config = dict(
    num_hidden_layers=8,
    hidden_size=224,
    num_attention_heads=4,
    num_key_value_heads=4,
    head_dim=64,
    intermediate_size=576,
    vocab_size=7921,
    hidden_act='swiglu',
    norm='rmsnorm',
    norm_place='pre',
    norm_eps=1e-05,
    positions='rope',
    rope_theta=10000.0,
    rope_fraction=0.5,
    qk_norm=False,
    attn_scale=0.125,
    bias='none',
    tie_word_embeddings=False,
    parallel_block=False,
    init='trunc',
    init_std_qkv=0.0559,
    init_std_o=0.0559,
    init_std_up=0.0559,
    init_std_down=0.0,
    optimizer='soap_variant',
    learning_rate=0.00543,
    lr_mult_up=0.6,
    beta1=0.95,
    beta2=0.95,
    lr_head=0.00823,
    warmup_steps=200,
    schedule='wsd',
    decay_fraction=0.933,
    decay_shape='linear',
    final_lr_fraction=0.0,
    batch_tokens=65536,
    max_seq_len=1024,
    doc_mask=True,
    train_tokens=179500000,
    max_steps=2739,
    dataset='wikipedia_en',
)
Each number is 200 + 40 x the weight over its row's rms, rounded and kept within 0 to 999. Layers, rows and columns count from 0. The size before them is the row's rms in percent of the matrix's.

# q: layer 3 attention query, 256x224, rms 0.0976, rows 46-61, columns 0-223
# k: layer 3 attention key, 256x224, rms 0.102, rows 46-60, columns 0-223
q46,097,228,227,196,144,168,192,238,183,112,208,260,182,138,177,214,280,139,143,189,128,164,216,205,225,174,140,217,203,183,155,211,214,229,184,179,166,148,241,165,159,207,150,197,114,226,229,203,186,170,216,198,189,160,154,159,254,244,121,198,222,165,167,197,179,205,192,226,220,182,156,206,171,132,240,223,275,179,176,213,186,228,190,239,186,176,235,225,169,240,111,199,233,145,134,168,161,240,199,140,255,229,127,253,266,272,137,222,268,218,257,114,178,219,226,193,170,200,176,132,250,225,237,212,193,165,207,203,191,274,160,201,139,227,165,181,145,245,217,148,172,198,193,147,207,208,197,220,283,170,195,174,124,201,230,251,123,194,213,192,193,212,236,197,157,130,272,118,256,141,206,279,191,169,204,139,223,231,218,214,208,213,198,162,222,177,178,193,175,225,208,233,162,262,205,163,196,211,259,164,138,145,193,144,195,136,214,142,234,185,221,218,171,211,235,270,198,222,180,297,87,181,210,226,156
k46,089,227,242,232,187,231,202,239,251,169,240,214,222,142,257,234,123,206,197,202,173,259,187,186,171,256,183,169,108,192,215,156,196,179,182,243,256,157,228,177,198,209,226,248,218,206,223,219,236,250,179,158,183,194,165,189,169,164,186,198,246,139,309,249,97,254,170,222,156,212,170,251,158,182,235,155,207,185,220,246,239,168,201,248,191,160,247,248,222,148,245,194,177,171,239,226,207,159,186,214,191,244,274,158,221,144,263,236,149,247,223,195,132,88,171,223,155,141,202,182,195,223,163,207,275,254,201,230,178,193,158,212,259,189,250,202,249,154,130,169,168,190,235,176,266,209,226,155,219,183,111,214,199,230,250,181,185,209,202,199,276,165,135,228,205,184,189,175,182,204,227,179,139,139,132,216,88,205,162,151,193,221,226,248,142,209,223,174,192,156,239,168,293,133,222,256,202,218,152,173,213,236,144,155,191,228,210,258,216,282,243,209,233,264,183,227,282,201,234,241,227,192,196,137,187
q47,095,225,164,133,186,214,184,161,171,180,163,303,157,200,188,255,184,263,170,235,181,160,248,176,175,150,215,224,138,155,195,209,183,211,226,160,225,159,210,152,181,209,183,221,246,253,179,238,178,164,245,253,271,241,241,171,228,261,208,179,192,265,218,223,235,189,169,264,115,206,176,209,269,145,137,222,289,181,144,162,198,189,143,268,201,220,119,270,140,156,220,207,273,192,167,213,194,205,177,139,135,170,184,308,202,237,157,252,152,248,184,211,186,186,192,97,199,247,228,129,157,212,159,150,198,170,99,185,204,157,156,221,218,183,231,218,234,212,160,198,217,262,253,144,202,159,197,274,168,249,233,218,172,180,192,108,266,220,197,219,188,203,158,148,212,220,217,168,183,171,218,237,191,157,180,189,241,199,69,263,157,201,222,170,176,185,142,188,214,217,150,173,203,205,174,232,205,240,266,239,257,199,157,189,203,223,209,292,168,189,197,210,192,200,223,161,159,207,165,170,173,195,151,231,250
k47,092,146,197,224,165,235,261,214,151,200,256,142,141,184,201,234,206,122,209,224,242,230,240,201,235,265,124,174,180,103,172,197,207,210,179,223,208,231,168,172,233,147,134,253,265,129,174,200,133,179,128,198,148,258,169,253,191,228,207,214,196,141,165,158,161,171,100,206,221,227,194,163,176,261,204,131,164,197,223,218,142,194,172,258,249,154,233,219,200,229,194,173,149,174,269,180,233,211,190,231,198,251,211,124,198,206,224,175,173,189,224,214,259,283,197,207,269,162,182,208,202,158,121,145,165,242,192,225,237,230,246,175,266,171,211,232,254,215,153,265,199,170,216,252,206,179,252,138,222,255,193,252,203,124,178,254,144,205,204,150,230,151,280,176,142,190,235,232,220,127,201,250,125,195,205,199,238,176,230,197,184,178,230,321,263,153,163,177,195,121,219,199,152,190,230,172,237,207,195,171,231,190,157,191,187,238,240,146,214,239,212,199,197,138,199,158,135,222,183,163,205,269,190,174,152
q48,100,208,214,227,220,227,176,273,197,195,191,105,193,184,214,191,296,190,253,192,253,135,222,150,167,262,200,253,223,191,290,236,92,254,135,167,233,261,219,274,188,169,230,252,177,171,161,191,141,154,265,203,227,155,259,255,148,302,187,215,192,248,152,237,232,188,219,233,178,215,201,256,224,224,144,285,223,187,224,197,142,143,268,169,178,269,169,238,203,225,231,239,259,210,136,257,151,280,141,236,200,207,198,251,189,208,193,195,265,255,233,243,215,189,167,205,171,238,164,212,241,182,126,164,239,137,248,156,202,231,258,206,224,170,202,186,216,184,229,236,282,171,220,228,207,159,164,188,215,206,197,184,178,230,171,174,183,238,224,220,259,231,287,125,194,208,177,249,284,199,168,209,165,190,235,180,162,209,218,166,190,221,183,161,270,123,170,245,167,242,190,184,240,172,189,234,143,244,192,207,195,214,208,155,199,153,212,156,199,156,170,172,169,188,116,197,262,170,173,202,203,163,266,185,216
k48,093,213,148,162,178,171,235,194,242,180,209,286,192,165,158,178,131,216,128,206,158,122,211,179,293,173,157,218,150,214,188,166,239,135,161,195,203,143,210,226,231,225,282,197,251,260,183,207,214,234,210,208,202,167,198,238,186,113,221,198,190,227,209,219,157,209,179,218,231,201,216,195,274,196,244,149,248,227,171,205,197,237,172,113,209,157,227,187,215,213,133,179,205,110,146,173,231,164,203,206,174,223,164,121,167,163,187,187,263,101,202,120,159,195,247,160,139,271,188,126,153,208,240,98,192,246,159,220,132,257,225,235,204,159,155,156,230,217,209,194,194,193,172,251,267,242,182,236,210,195,183,203,179,186,188,209,201,257,236,220,167,233,237,203,194,256,177,225,186,166,185,227,198,155,193,210,232,233,294,232,168,177,173,159,158,270,92,149,208,143,239,185,250,244,212,227,151,156,226,137,230,211,254,255,218,265,219,138,200,258,181,202,194,246,136,144,238,283,197,239,171,191,163,181,208
q49,102,205,247,205,207,280,158,235,242,144,206,188,226,169,201,219,219,180,203,201,229,169,181,271,340,183,180,220,234,262,171,269,283,218,214,146,171,211,218,105,183,198,237,167,195,230,161,139,166,182,214,184,130,152,197,117,161,249,207,242,169,271,225,187,181,122,171,290,223,128,271,217,215,239,154,194,262,164,60,184,161,267,248,172,186,221,208,229,248,157,176,230,214,183,187,249,228,143,168,187,215,253,245,211,113,187,219,145,211,179,241,202,210,229,269,200,220,255,186,239,146,169,324,245,128,212,218,196,187,229,140,160,105,149,175,210,189,151,199,216,212,216,159,161,188,186,179,204,190,169,214,215,210,248,185,235,196,214,99,189,205,181,165,186,245,162,202,204,177,163,223,177,199,193,212,245,166,246,168,144,209,244,197,207,182,198,231,118,203,199,179,193,195,202,198,197,168,289,212,238,207,217,195,189,206,186,193,200,167,162,143,228,237,175,129,187,268,253,181,223,225,174,191,174,190
k49,094,250,220,241,183,253,234,190,291,229,187,214,155,194,170,129,198,160,262,192,264,230,212,175,227,217,231,225,203,116,165,160,249,285,200,202,145,159,151,205,209,186,196,163,238,222,178,203,260,248,210,204,164,233,210,225,178,201,129,196,261,101,190,234,200,185,193,179,228,182,198,194,213,202,136,162,196,213,191,229,173,209,145,185,251,169,162,169,174,158,201,144,206,169,188,272,197,324,107,181,248,243,214,199,219,182,137,234,184,145,198,206,183,177,150,193,195,241,162,181,260,211,164,169,212,219,168,228,250,104,294,183,141,211,231,200,191,223,226,144,233,178,241,197,287,225,230,182,193,146,223,214,181,134,155,126,189,114,249,261,263,157,248,169,272,155,203,219,135,143,199,112,257,167,223,177,240,138,180,222,197,284,175,243,178,195,150,274,234,175,200,182,196,180,197,204,276,175,197,153,190,206,225,158,249,214,214,212,208,220,270,234,165,224,192,191,233,177,188,165,165,142,130,239,159
q50,097,237,187,219,217,175,191,214,254,254,228,144,215,170,227,164,118,182,290,218,185,165,246,242,180,174,154,214,212,282,148,162,187,252,205,174,151,225,249,135,164,177,208,140,254,200,259,224,217,177,226,256,241,123,72,275,161,266,204,160,219,262,138,168,229,175,194,259,206,184,267,197,134,181,194,148,245,179,196,189,193,231,263,137,171,172,229,282,182,116,188,217,99,204,165,222,259,291,174,188,198,234,215,187,123,174,193,201,210,228,256,265,216,161,223,169,206,205,200,112,236,115,206,197,199,234,177,162,235,118,205,169,189,228,178,137,257,223,207,187,154,205,180,164,236,185,182,159,179,131,207,172,248,153,208,167,183,258,189,202,184,207,142,149,188,155,226,181,219,176,174,147,233,200,212,194,208,181,185,184,127,206,304,213,192,211,237,195,212,206,220,165,185,165,200,215,200,193,165,231,205,225,105,191,310,187,179,169,170,228,215,260,229,234,225,179,225,210,176,212,173,251,161,248,207
k50,093,196,189,211,106,144,187,197,181,113,224,225,116,152,205,184,186,190,171,151,230,200,255,206,152,241,237,170,204,177,250,151,186,193,174,224,191,106,160,206,172,215,179,202,194,233,136,204,249,237,153,90,183,115,240,278,208,171,189,158,119,246,235,190,209,176,146,223,204,151,163,210,206,167,174,202,268,161,223,227,212,191,184,247,224,190,220,148,274,255,191,228,310,204,225,197,231,160,140,163,173,226,188,204,181,240,246,182,187,170,221,187,247,171,191,247,230,200,218,231,133,224,209,209,204,238,200,216,195,214,191,208,213,193,267,207,101,158,229,195,178,217,196,210,195,150,214,163,186,190,315,188,168,184,164,163,169,186,238,250,147,215,167,250,203,179,177,160,168,225,186,159,319,197,164,246,209,155,209,150,163,232,216,164,207,216,232,197,184,234,197,167,153,151,217,85,235,217,189,189,154,190,258,220,153,268,181,118,185,129,202,181,188,176,212,211,179,119,134,67,198,199,169,255,212
q51,095,255,142,146,249,213,177,157,202,224,173,225,187,153,198,225,189,227,226,159,224,169,211,89,178,218,170,168,133,102,179,197,224,154,170,196,175,164,255,230,245,242,235,189,227,277,148,257,148,219,154,243,200,241,223,197,187,250,226,206,225,181,88,135,148,183,144,212,131,215,240,226,283,208,204,262,134,185,182,231,160,208,177,236,208,194,179,144,287,305,133,193,220,232,107,249,227,167,260,161,147,234,200,164,210,136,230,174,222,235,251,218,130,226,253,216,209,165,207,183,146,200,153,240,163,153,194,149,252,205,165,196,194,219,234,222,233,220,165,252,267,278,219,230,156,204,137,201,180,256,151,207,177,235,197,219,180,218,171,142,225,208,140,224,212,236,209,201,202,246,208,151,187,215,134,200,184,186,198,200,197,218,174,233,214,191,158,228,252,153,216,238,146,224,197,204,196,203,217,177,154,213,225,159,261,109,278,231,204,258,154,238,257,174,237,144,211,150,226,222,145,203,243,125,164
k51,090,216,175,218,222,217,167,168,222,170,163,131,244,263,226,200,177,195,212,230,190,223,172,280,263,209,262,164,183,237,211,207,159,204,272,153,205,210,241,186,229,148,206,200,244,244,172,241,130,151,189,205,196,187,171,180,280,223,176,125,202,176,150,180,280,238,190,228,298,199,207,189,219,242,206,101,157,201,168,103,198,184,158,168,203,120,178,220,213,160,205,255,221,141,240,213,201,219,235,172,295,180,245,199,244,289,190,201,220,209,171,181,188,235,172,219,162,234,199,149,246,218,253,126,231,146,150,206,195,236,227,162,164,231,154,153,140,154,225,175,181,189,268,209,155,215,267,81,218,131,170,178,167,207,198,190,215,236,146,156,178,198,214,183,235,231,179,224,140,191,164,255,142,169,254,196,177,222,214,117,253,232,232,238,180,215,179,197,133,266,222,243,197,146,239,177,258,163,190,214,194,231,118,277,163,216,220,202,189,199,217,205,275,185,181,205,134,257,199,191,277,159,110,193,171
q52,099,215,203,302,177,193,212,296,216,158,202,261,230,167,198,193,223,187,159,154,150,197,198,229,241,187,243,187,165,189,210,208,188,262,183,147,249,266,162,236,187,203,199,203,182,206,181,211,147,199,175,144,181,192,202,179,246,135,266,191,250,224,155,194,150,209,227,261,270,176,194,185,194,210,232,215,190,177,204,169,162,122,148,122,190,138,178,217,214,217,224,243,204,264,237,160,308,228,180,189,184,231,233,188,160,209,224,199,218,184,270,174,212,253,215,208,204,223,89,154,174,264,210,171,149,256,127,182,181,151,206,162,236,246,126,217,289,163,194,173,160,213,212,208,244,222,171,187,227,205,186,134,231,133,222,201,202,149,233,288,199,218,247,150,165,246,206,194,184,240,97,229,216,215,141,124,103,198,144,230,214,218,202,226,267,219,220,184,143,220,149,260,261,157,139,225,101,251,223,210,184,173,208,203,188,163,151,204,270,200,226,172,212,244,192,121,184,174,168,192,190,92,206,189,203
k52,093,182,198,160,201,268,221,196,123,192,247,244,157,258,178,254,295,241,228,225,184,192,208,143,254,166,211,246,205,262,154,220,179,178,173,194,196,184,178,171,153,196,118,174,217,227,233,218,162,190,179,217,220,239,202,264,136,222,180,109,212,178,227,253,150,163,206,174,161,206,209,211,222,208,152,161,227,303,208,204,176,227,200,219,190,243,162,234,198,104,247,123,201,214,141,124,116,195,285,177,211,185,152,195,208,185,226,231,185,217,228,229,175,104,232,187,240,175,209,189,139,124,205,191,202,112,216,281,121,154,199,193,143,212,220,182,204,205,175,202,250,208,219,284,153,144,248,287,220,227,177,210,217,203,256,138,176,179,229,200,209,210,151,252,220,172,219,151,202,206,271,169,201,180,254,267,217,152,203,115,205,185,193,200,195,228,200,213,183,67,245,173,186,213,184,177,165,187,160,198,252,245,218,231,244,266,170,197,176,140,316,216,182,199,189,237,260,174,241,196,209,215,167,181,225
q53,094,238,187,161,214,282,204,235,176,227,228,214,175,180,189,176,234,220,155,189,168,265,143,222,228,264,195,141,193,234,167,249,155,170,98,216,191,258,220,174,173,230,188,300,257,140,205,254,229,163,249,131,162,172,173,200,267,158,166,212,143,201,206,226,183,122,180,210,174,234,177,228,252,205,242,205,234,222,227,142,219,192,193,202,197,300,230,225,248,198,114,265,127,223,157,246,194,164,182,110,160,198,237,213,196,219,177,195,198,207,206,215,226,159,196,162,155,214,190,210,160,224,148,171,88,169,246,261,139,128,184,171,246,226,106,222,169,129,177,227,127,201,211,202,160,122,143,157,184,129,236,230,184,158,192,160,248,211,173,200,274,229,179,258,183,187,208,186,142,183,215,219,248,261,210,207,166,272,189,319,169,205,217,146,183,235,200,209,237,255,151,134,209,190,239,199,151,181,186,200,221,251,204,147,194,209,255,226,242,252,187,193,246,221,172,214,135,203,178,251,201,207,176,238,208
k53,092,134,194,176,174,159,218,109,251,148,198,242,217,248,219,176,216,184,252,203,181,227,212,184,197,204,232,227,173,217,237,232,195,163,213,169,174,192,119,222,251,206,138,190,197,209,109,188,160,219,221,140,115,207,202,202,216,159,205,163,207,227,163,196,247,323,175,227,146,281,199,170,212,190,255,313,264,201,225,267,154,193,148,157,182,212,199,208,232,139,204,182,243,167,227,210,215,259,233,183,182,276,176,160,222,205,208,236,140,150,107,235,251,247,180,198,239,224,177,233,121,172,183,222,194,187,137,179,221,225,174,168,211,187,210,218,168,231,236,164,227,144,190,171,255,184,182,202,221,203,93,173,180,219,196,214,212,198,235,195,189,175,199,179,211,254,133,267,205,198,179,196,217,253,232,211,208,143,158,162,205,196,163,138,202,123,211,257,219,120,304,148,213,210,228,267,184,284,218,297,216,200,218,161,185,255,197,249,202,177,197,209,239,62,209,191,275,185,189,156,247,206,191,176,172
q54,100,175,168,200,82,192,224,272,163,225,183,214,269,207,245,238,211,172,236,213,223,215,151,233,130,268,219,156,190,232,259,184,224,221,210,154,237,270,201,191,172,205,200,263,168,141,175,205,178,210,242,109,221,179,266,253,169,245,113,202,231,272,237,185,200,225,151,233,207,187,219,184,224,240,166,164,201,165,265,216,132,207,198,169,176,210,227,210,187,224,181,146,195,254,206,109,269,164,209,230,165,198,206,226,229,240,228,185,262,278,193,147,177,181,234,241,179,241,265,223,204,170,249,265,247,249,181,214,238,261,134,232,213,169,248,258,174,187,178,216,175,249,280,215,183,216,230,162,108,205,200,167,180,193,155,194,176,190,212,165,119,216,260,208,155,178,213,183,214,152,266,280,229,208,219,190,182,272,163,204,140,199,135,131,205,194,249,146,218,154,223,237,162,181,202,184,240,237,185,181,130,266,161,260,149,211,173,175,143,200,172,219,203,203,169,168,202,275,154,274,191,241,279,123,212
k54,091,216,266,200,212,223,154,202,237,191,257,181,212,154,209,148,260,217,223,243,234,237,197,170,189,186,195,230,220,237,178,164,169,177,144,219,161,165,224,304,246,190,142,211,217,227,231,232,247,77,176,156,160,311,128,181,214,148,186,165,139,201,226,221,217,199,135,156,254,156,177,178,242,102,186,253,173,253,140,187,205,162,183,214,191,295,176,203,192,218,166,212,297,198,232,248,157,214,184,207,188,178,216,156,224,197,180,188,224,185,233,208,166,125,159,153,250,158,170,198,265,224,142,177,173,164,179,120,223,202,234,201,274,212,196,162,236,161,167,140,234,194,186,242,177,223,257,233,173,220,143,120,188,149,235,197,199,197,175,191,225,213,150,188,183,149,201,170,198,153,178,208,242,172,207,222,254,176,158,234,232,228,124,286,221,210,199,230,216,225,178,275,147,276,197,226,139,115,178,190,225,132,230,199,195,204,267,199,276,227,281,208,297,228,193,224,178,141,200,186,260,197,223,236,199
q55,097,160,147,209,177,211,210,238,211,197,225,137,204,144,120,289,213,136,182,219,170,127,117,195,177,212,177,193,182,163,342,173,189,203,256,224,222,254,167,244,227,236,263,196,164,232,203,154,209,257,157,211,241,212,241,220,180,124,219,242,111,166,241,236,228,249,252,278,234,198,260,260,191,201,218,211,166,144,252,254,256,118,187,238,195,236,179,120,220,161,158,214,226,258,209,255,233,208,191,167,206,187,206,224,153,245,239,169,162,267,280,162,272,216,184,226,187,184,214,196,259,193,186,238,260,185,237,184,255,192,201,146,209,215,179,156,148,194,190,176,187,211,139,173,174,261,233,163,215,241,154,261,257,164,183,184,262,186,201,205,240,272,180,243,184,190,243,183,183,206,159,160,208,133,184,229,211,170,170,165,262,134,205,207,225,109,147,217,190,227,244,169,182,175,156,218,228,202,224,215,168,258,230,170,167,213,215,267,162,232,245,261,187,250,221,189,261,216,174,209,282,204,175,168,269
k55,096,194,188,194,236,275,216,223,183,229,229,207,226,264,218,271,166,276,198,129,276,213,296,181,199,213,151,243,221,227,158,274,230,223,174,231,192,114,233,204,178,174,157,247,166,163,204,265,206,243,251,211,126,173,279,152,172,238,213,181,253,249,215,151,242,185,196,205,211,228,196,217,173,189,137,202,206,184,148,193,235,149,217,197,178,191,149,257,189,142,212,171,270,130,242,198,167,191,250,278,230,239,240,209,139,170,181,259,166,254,200,244,157,221,266,149,224,266,135,192,164,204,233,212,238,230,210,200,251,197,203,224,207,173,138,228,246,202,181,217,164,179,186,254,213,190,136,234,215,80,279,200,206,148,196,197,147,229,183,134,193,234,192,280,213,226,170,239,161,196,188,198,248,226,158,198,199,211,219,260,216,194,155,241,251,291,164,227,180,269,178,258,224,214,269,255,230,205,228,192,169,117,130,205,237,174,155,191,202,149,249,161,242,146,164,242,199,224,247,226,147,194,243,156,152
q56,105,232,235,166,169,164,171,204,199,180,245,163,240,188,214,202,230,252,234,211,170,209,181,225,167,198,280,182,135,190,291,237,214,171,174,198,220,209,222,216,229,181,206,305,124,93,214,246,248,194,224,272,201,208,213,175,166,200,186,207,203,114,178,150,258,173,171,249,195,190,206,106,202,185,169,224,168,222,151,184,224,224,184,200,285,172,144,186,209,265,151,260,240,198,174,228,140,142,182,280,200,220,248,232,215,141,212,204,217,213,147,172,164,191,184,233,184,314,246,210,165,212,212,192,216,197,236,147,135,241,224,311,229,185,159,181,249,271,181,119,179,209,193,218,238,128,115,213,184,233,225,188,121,184,199,202,195,235,214,272,217,177,236,220,186,183,218,179,208,240,237,202,180,229,244,162,210,150,208,144,183,167,221,191,221,165,260,198,281,194,211,150,195,288,290,171,191,228,154,230,259,247,202,149,222,184,240,180,216,178,223,255,171,242,126,193,288,131,233,211,205,199,250,138,187
k56,103,127,170,228,209,182,320,140,214,160,187,203,183,198,147,149,118,163,260,277,215,214,190,250,229,193,233,232,285,201,153,217,170,151,98,162,237,187,204,253,201,268,225,259,271,285,200,216,204,246,212,191,258,223,226,218,236,169,195,267,218,184,132,188,217,197,189,187,246,204,196,260,214,190,215,184,151,239,195,184,239,213,225,169,213,227,203,229,239,222,242,190,137,184,177,158,306,188,196,160,165,163,197,172,198,218,198,215,220,185,256,207,146,247,130,253,251,173,203,212,209,170,210,129,161,255,236,235,238,184,159,151,246,189,172,236,209,112,255,231,110,162,181,212,164,246,222,219,223,185,251,195,177,195,201,247,238,167,184,126,269,281,251,177,248,238,168,194,240,166,189,252,208,207,215,212,209,149,159,206,261,186,197,173,221,202,117,250,136,206,262,229,299,194,202,222,198,254,211,164,113,171,223,150,226,215,180,204,235,263,237,217,184,167,260,227,147,197,194,224,151,193,128,185,199
q57,100,91,176,218,182,237,241,198,164,238,250,195,188,269,213,238,158,165,197,212,247,130,132,275,214,197,162,158,228,266,174,190,250,291,219,205,224,180,235,200,216,192,104,143,222,136,154,238,152,154,182,199,220,171,132,234,245,260,184,148,212,157,109,155,205,187,188,105,177,176,146,196,179,161,184,192,197,226,179,203,153,142,166,128,229,214,154,262,227,280,216,185,229,168,178,194,136,179,160,245,160,163,170,244,218,224,185,153,217,291,251,181,164,255,178,210,247,198,252,145,226,173,195,224,160,214,243,170,156,169,178,229,231,192,176,261,217,209,194,150,167,196,202,233,190,190,104,193,248,249,252,191,177,184,231,188,208,191,240,252,142,267,252,259,162,170,243,234,257,154,172,206,232,134,232,197,222,189,223,228,176,233,193,177,182,215,229,143,163,158,217,241,210,243,234,218,164,256,234,200,157,281,192,235,169,189,252,253,180,222,237,256,182,216,124,100,230,169,165,200,260,233,197,220,179
k57,094,259,194,211,219,216,137,222,229,197,185,201,172,206,245,196,136,196,184,139,224,189,210,245,274,125,283,178,145,173,264,201,210,214,141,167,213,190,129,236,222,198,253,265,230,243,290,209,193,169,202,239,215,248,162,264,148,150,228,178,183,137,239,168,276,203,171,117,192,181,142,238,165,161,165,144,225,171,230,189,224,239,241,262,176,150,161,188,231,152,174,261,261,199,208,225,193,207,119,171,172,182,238,213,222,160,201,176,165,195,214,213,170,203,154,148,231,129,262,160,188,210,181,203,194,188,195,201,216,256,259,206,191,139,215,155,247,231,201,204,169,178,189,125,138,176,214,247,158,247,133,148,179,167,182,266,153,209,164,238,224,212,148,179,152,151,194,212,266,252,193,254,239,160,187,233,223,145,160,193,220,208,272,159,144,218,174,235,285,175,222,240,231,183,166,111,166,157,206,216,226,156,267,159,222,175,149,162,280,177,210,157,132,195,215,227,208,229,232,77,232,179,174,136,229
q58,098,217,163,182,212,188,228,217,249,229,203,214,243,279,171,224,204,219,147,286,219,67,217,143,243,233,217,201,260,161,188,168,232,241,275,188,263,226,147,145,158,179,173,208,187,173,215,117,207,249,161,138,246,222,222,187,191,234,229,267,223,119,220,186,211,144,200,270,179,220,240,250,208,175,242,205,246,233,213,158,233,293,173,206,207,231,219,206,165,192,142,222,189,207,245,176,134,152,194,94,212,166,277,229,230,80,189,152,119,135,219,261,253,181,229,178,154,208,149,193,137,205,227,195,186,192,193,213,239,142,183,199,212,122,270,142,219,159,166,192,133,245,252,123,263,198,173,207,150,244,212,191,247,189,239,146,193,227,176,204,184,206,280,215,206,161,201,164,191,153,204,197,166,229,109,215,255,202,205,230,189,235,161,214,221,217,237,249,204,188,176,198,217,200,236,188,240,169,157,166,187,221,209,211,229,181,268,219,186,207,253,142,97,219,217,213,161,223,171,249,215,167,174,189,176
k58,094,190,146,223,264,200,265,134,99,226,204,212,264,157,176,196,236,208,270,212,165,221,202,198,183,178,268,231,190,189,133,208,125,216,202,225,199,150,157,156,154,254,217,222,205,258,176,271,237,215,176,163,192,176,188,224,227,177,152,224,292,223,94,259,185,224,231,156,231,170,227,123,150,174,215,163,212,219,212,220,127,209,212,235,179,182,291,236,227,250,177,184,164,189,110,184,185,225,215,281,130,229,242,152,147,250,184,210,173,286,174,167,219,204,181,195,216,173,285,176,206,237,199,298,217,148,164,199,222,212,228,194,252,260,203,222,203,193,156,217,235,247,212,239,167,218,205,177,273,164,98,177,207,280,137,171,230,246,176,271,244,129,171,172,281,188,260,214,150,226,221,169,172,159,165,188,189,120,181,198,233,132,177,201,240,223,185,235,177,154,260,185,178,165,185,230,228,233,172,173,248,221,191,224,146,243,196,181,208,180,193,164,226,194,243,217,178,205,280,171,208,172,251,227,234
q59,094,153,209,163,238,187,149,206,146,165,198,232,244,205,193,196,197,187,176,229,175,150,228,184,156,168,185,215,238,231,219,205,260,192,168,177,241,223,288,245,219,154,246,181,203,122,203,232,237,182,203,281,237,129,204,244,245,229,237,171,245,266,162,248,278,174,128,177,250,228,222,181,184,138,230,192,213,237,225,192,171,177,191,249,288,214,208,235,247,111,180,198,146,167,216,227,252,208,249,216,174,148,217,160,160,249,215,212,265,211,276,245,207,170,179,200,231,180,232,104,236,143,208,135,200,174,182,206,278,209,208,150,226,147,130,193,175,308,204,100,140,218,194,193,138,226,289,218,178,145,185,236,210,180,200,236,197,218,210,118,218,170,257,234,232,172,224,198,207,234,109,156,251,179,235,172,245,176,239,218,242,246,181,172,171,222,250,210,130,202,180,228,182,118,142,162,144,181,221,163,287,156,205,161,175,155,157,146,181,228,225,108,183,196,191,240,201,191,164,147,175,199,195,221,191
k59,090,210,128,107,141,159,172,134,177,239,189,119,116,155,151,230,240,216,204,192,220,238,241,183,190,244,124,249,105,191,153,110,254,230,184,220,245,133,224,151,170,198,194,198,196,195,230,218,249,180,197,197,239,201,246,250,144,246,221,193,214,185,241,150,188,148,211,224,229,201,159,209,130,139,212,247,297,216,151,172,177,219,196,206,156,191,223,205,253,183,137,302,198,145,197,142,176,199,222,219,229,204,188,229,242,181,164,161,156,181,210,204,308,159,165,243,193,181,165,227,215,199,217,173,170,229,185,228,260,189,218,223,266,246,266,164,207,203,121,217,182,137,244,183,221,146,154,152,232,203,251,296,219,150,195,210,155,189,253,210,206,240,162,136,224,134,159,156,197,160,248,225,186,204,184,245,216,274,236,158,190,154,244,167,163,197,254,144,174,205,232,245,209,220,146,198,209,209,218,255,179,198,150,225,174,192,232,221,245,193,128,258,150,136,176,203,248,147,212,291,213,192,212,222,189
q60,095,227,180,282,164,156,234,153,244,220,216,148,231,215,168,205,197,243,243,195,219,112,137,182,302,237,210,166,178,200,226,155,217,242,135,189,117,183,186,254,214,198,211,168,242,236,171,151,213,164,113,222,247,205,239,260,253,203,204,159,152,194,240,188,200,168,235,264,202,205,150,172,248,220,157,192,245,164,171,244,204,255,140,222,169,226,204,264,235,221,171,206,209,177,209,240,147,177,220,170,149,193,229,178,131,178,197,231,264,214,145,198,137,194,199,225,154,239,193,158,232,245,138,114,162,166,168,145,177,226,221,203,238,246,247,155,217,211,238,263,247,214,273,196,246,159,271,253,165,240,203,220,198,245,211,244,200,173,181,226,127,214,243,174,152,153,219,213,222,201,198,182,216,227,173,183,222,205,197,213,245,126,129,174,137,232,176,206,273,184,224,159,176,145,167,222,169,171,160,163,211,174,254,187,182,122,301,129,256,116,297,265,154,171,237,160,211,152,171,181,168,271,165,202,209
k60,096,171,171,205,247,172,145,242,262,293,197,185,164,200,210,119,150,173,204,193,243,173,208,168,205,142,168,202,224,162,242,95,166,185,190,190,259,226,174,109,228,155,215,272,222,248,211,197,218,162,223,220,118,130,191,202,178,189,172,116,171,200,234,192,207,167,234,113,240,255,225,206,214,175,238,145,220,264,154,137,192,155,176,172,208,202,158,155,164,238,157,210,171,136,194,210,174,187,222,206,198,256,161,114,246,214,176,231,176,198,182,222,236,279,177,223,169,176,202,222,202,181,235,194,158,165,287,208,296,187,190,210,261,230,163,271,249,171,209,204,193,220,183,218,230,222,198,198,213,178,161,154,188,174,232,191,193,165,291,216,191,196,195,219,243,229,262,166,157,195,132,198,230,230,245,239,177,254,227,80,188,155,253,171,176,176,162,166,221,167,175,163,160,236,188,193,255,109,242,218,177,145,205,163,169,256,139,260,128,240,183,201,258,227,86,239,180,193,195,173,162,169,260,190,244
q61,092,286,173,204,184,193,154,223,221,251,199,98,163,251,169,256,151,122,188,161,236,188,123,247,209,246,244,202,192,225,220,154,163,201,235,285,202,192,221,175,195,254,241,192,187,205,156,164,213,175,183,165,208,161,202,176,248,211,202,148,230,161,261,229,250,140,233,171,115,247,254,171,279,228,243,168,158,262,205,265,150,268,205,153,150,134,148,182,170,185,237,194,120,133,221,169,215,197,205,229,149,233,241,162,184,195,160,181,192,301,245,152,250,147,192,158,198,251,164,167,195,194,172,120,253,225,212,204,173,199,241,204,194,172,166,191,239,217,178,177,203,244,262,161,141,216,249,132,211,250,209,218,166,258,190,241,206,171,222,160,116,221,200,182,207,123,231,164,125,242,234,208,154,133,229,187,202,191,232,162,227,226,280,185,212,209,148,234,192,215,140,237,204,236,194,151,210,210,253,230,205,150,220,235,180,171,265,192,229,266,214,275,259,151,237,171,242,273,189,229,264,170,197,234,186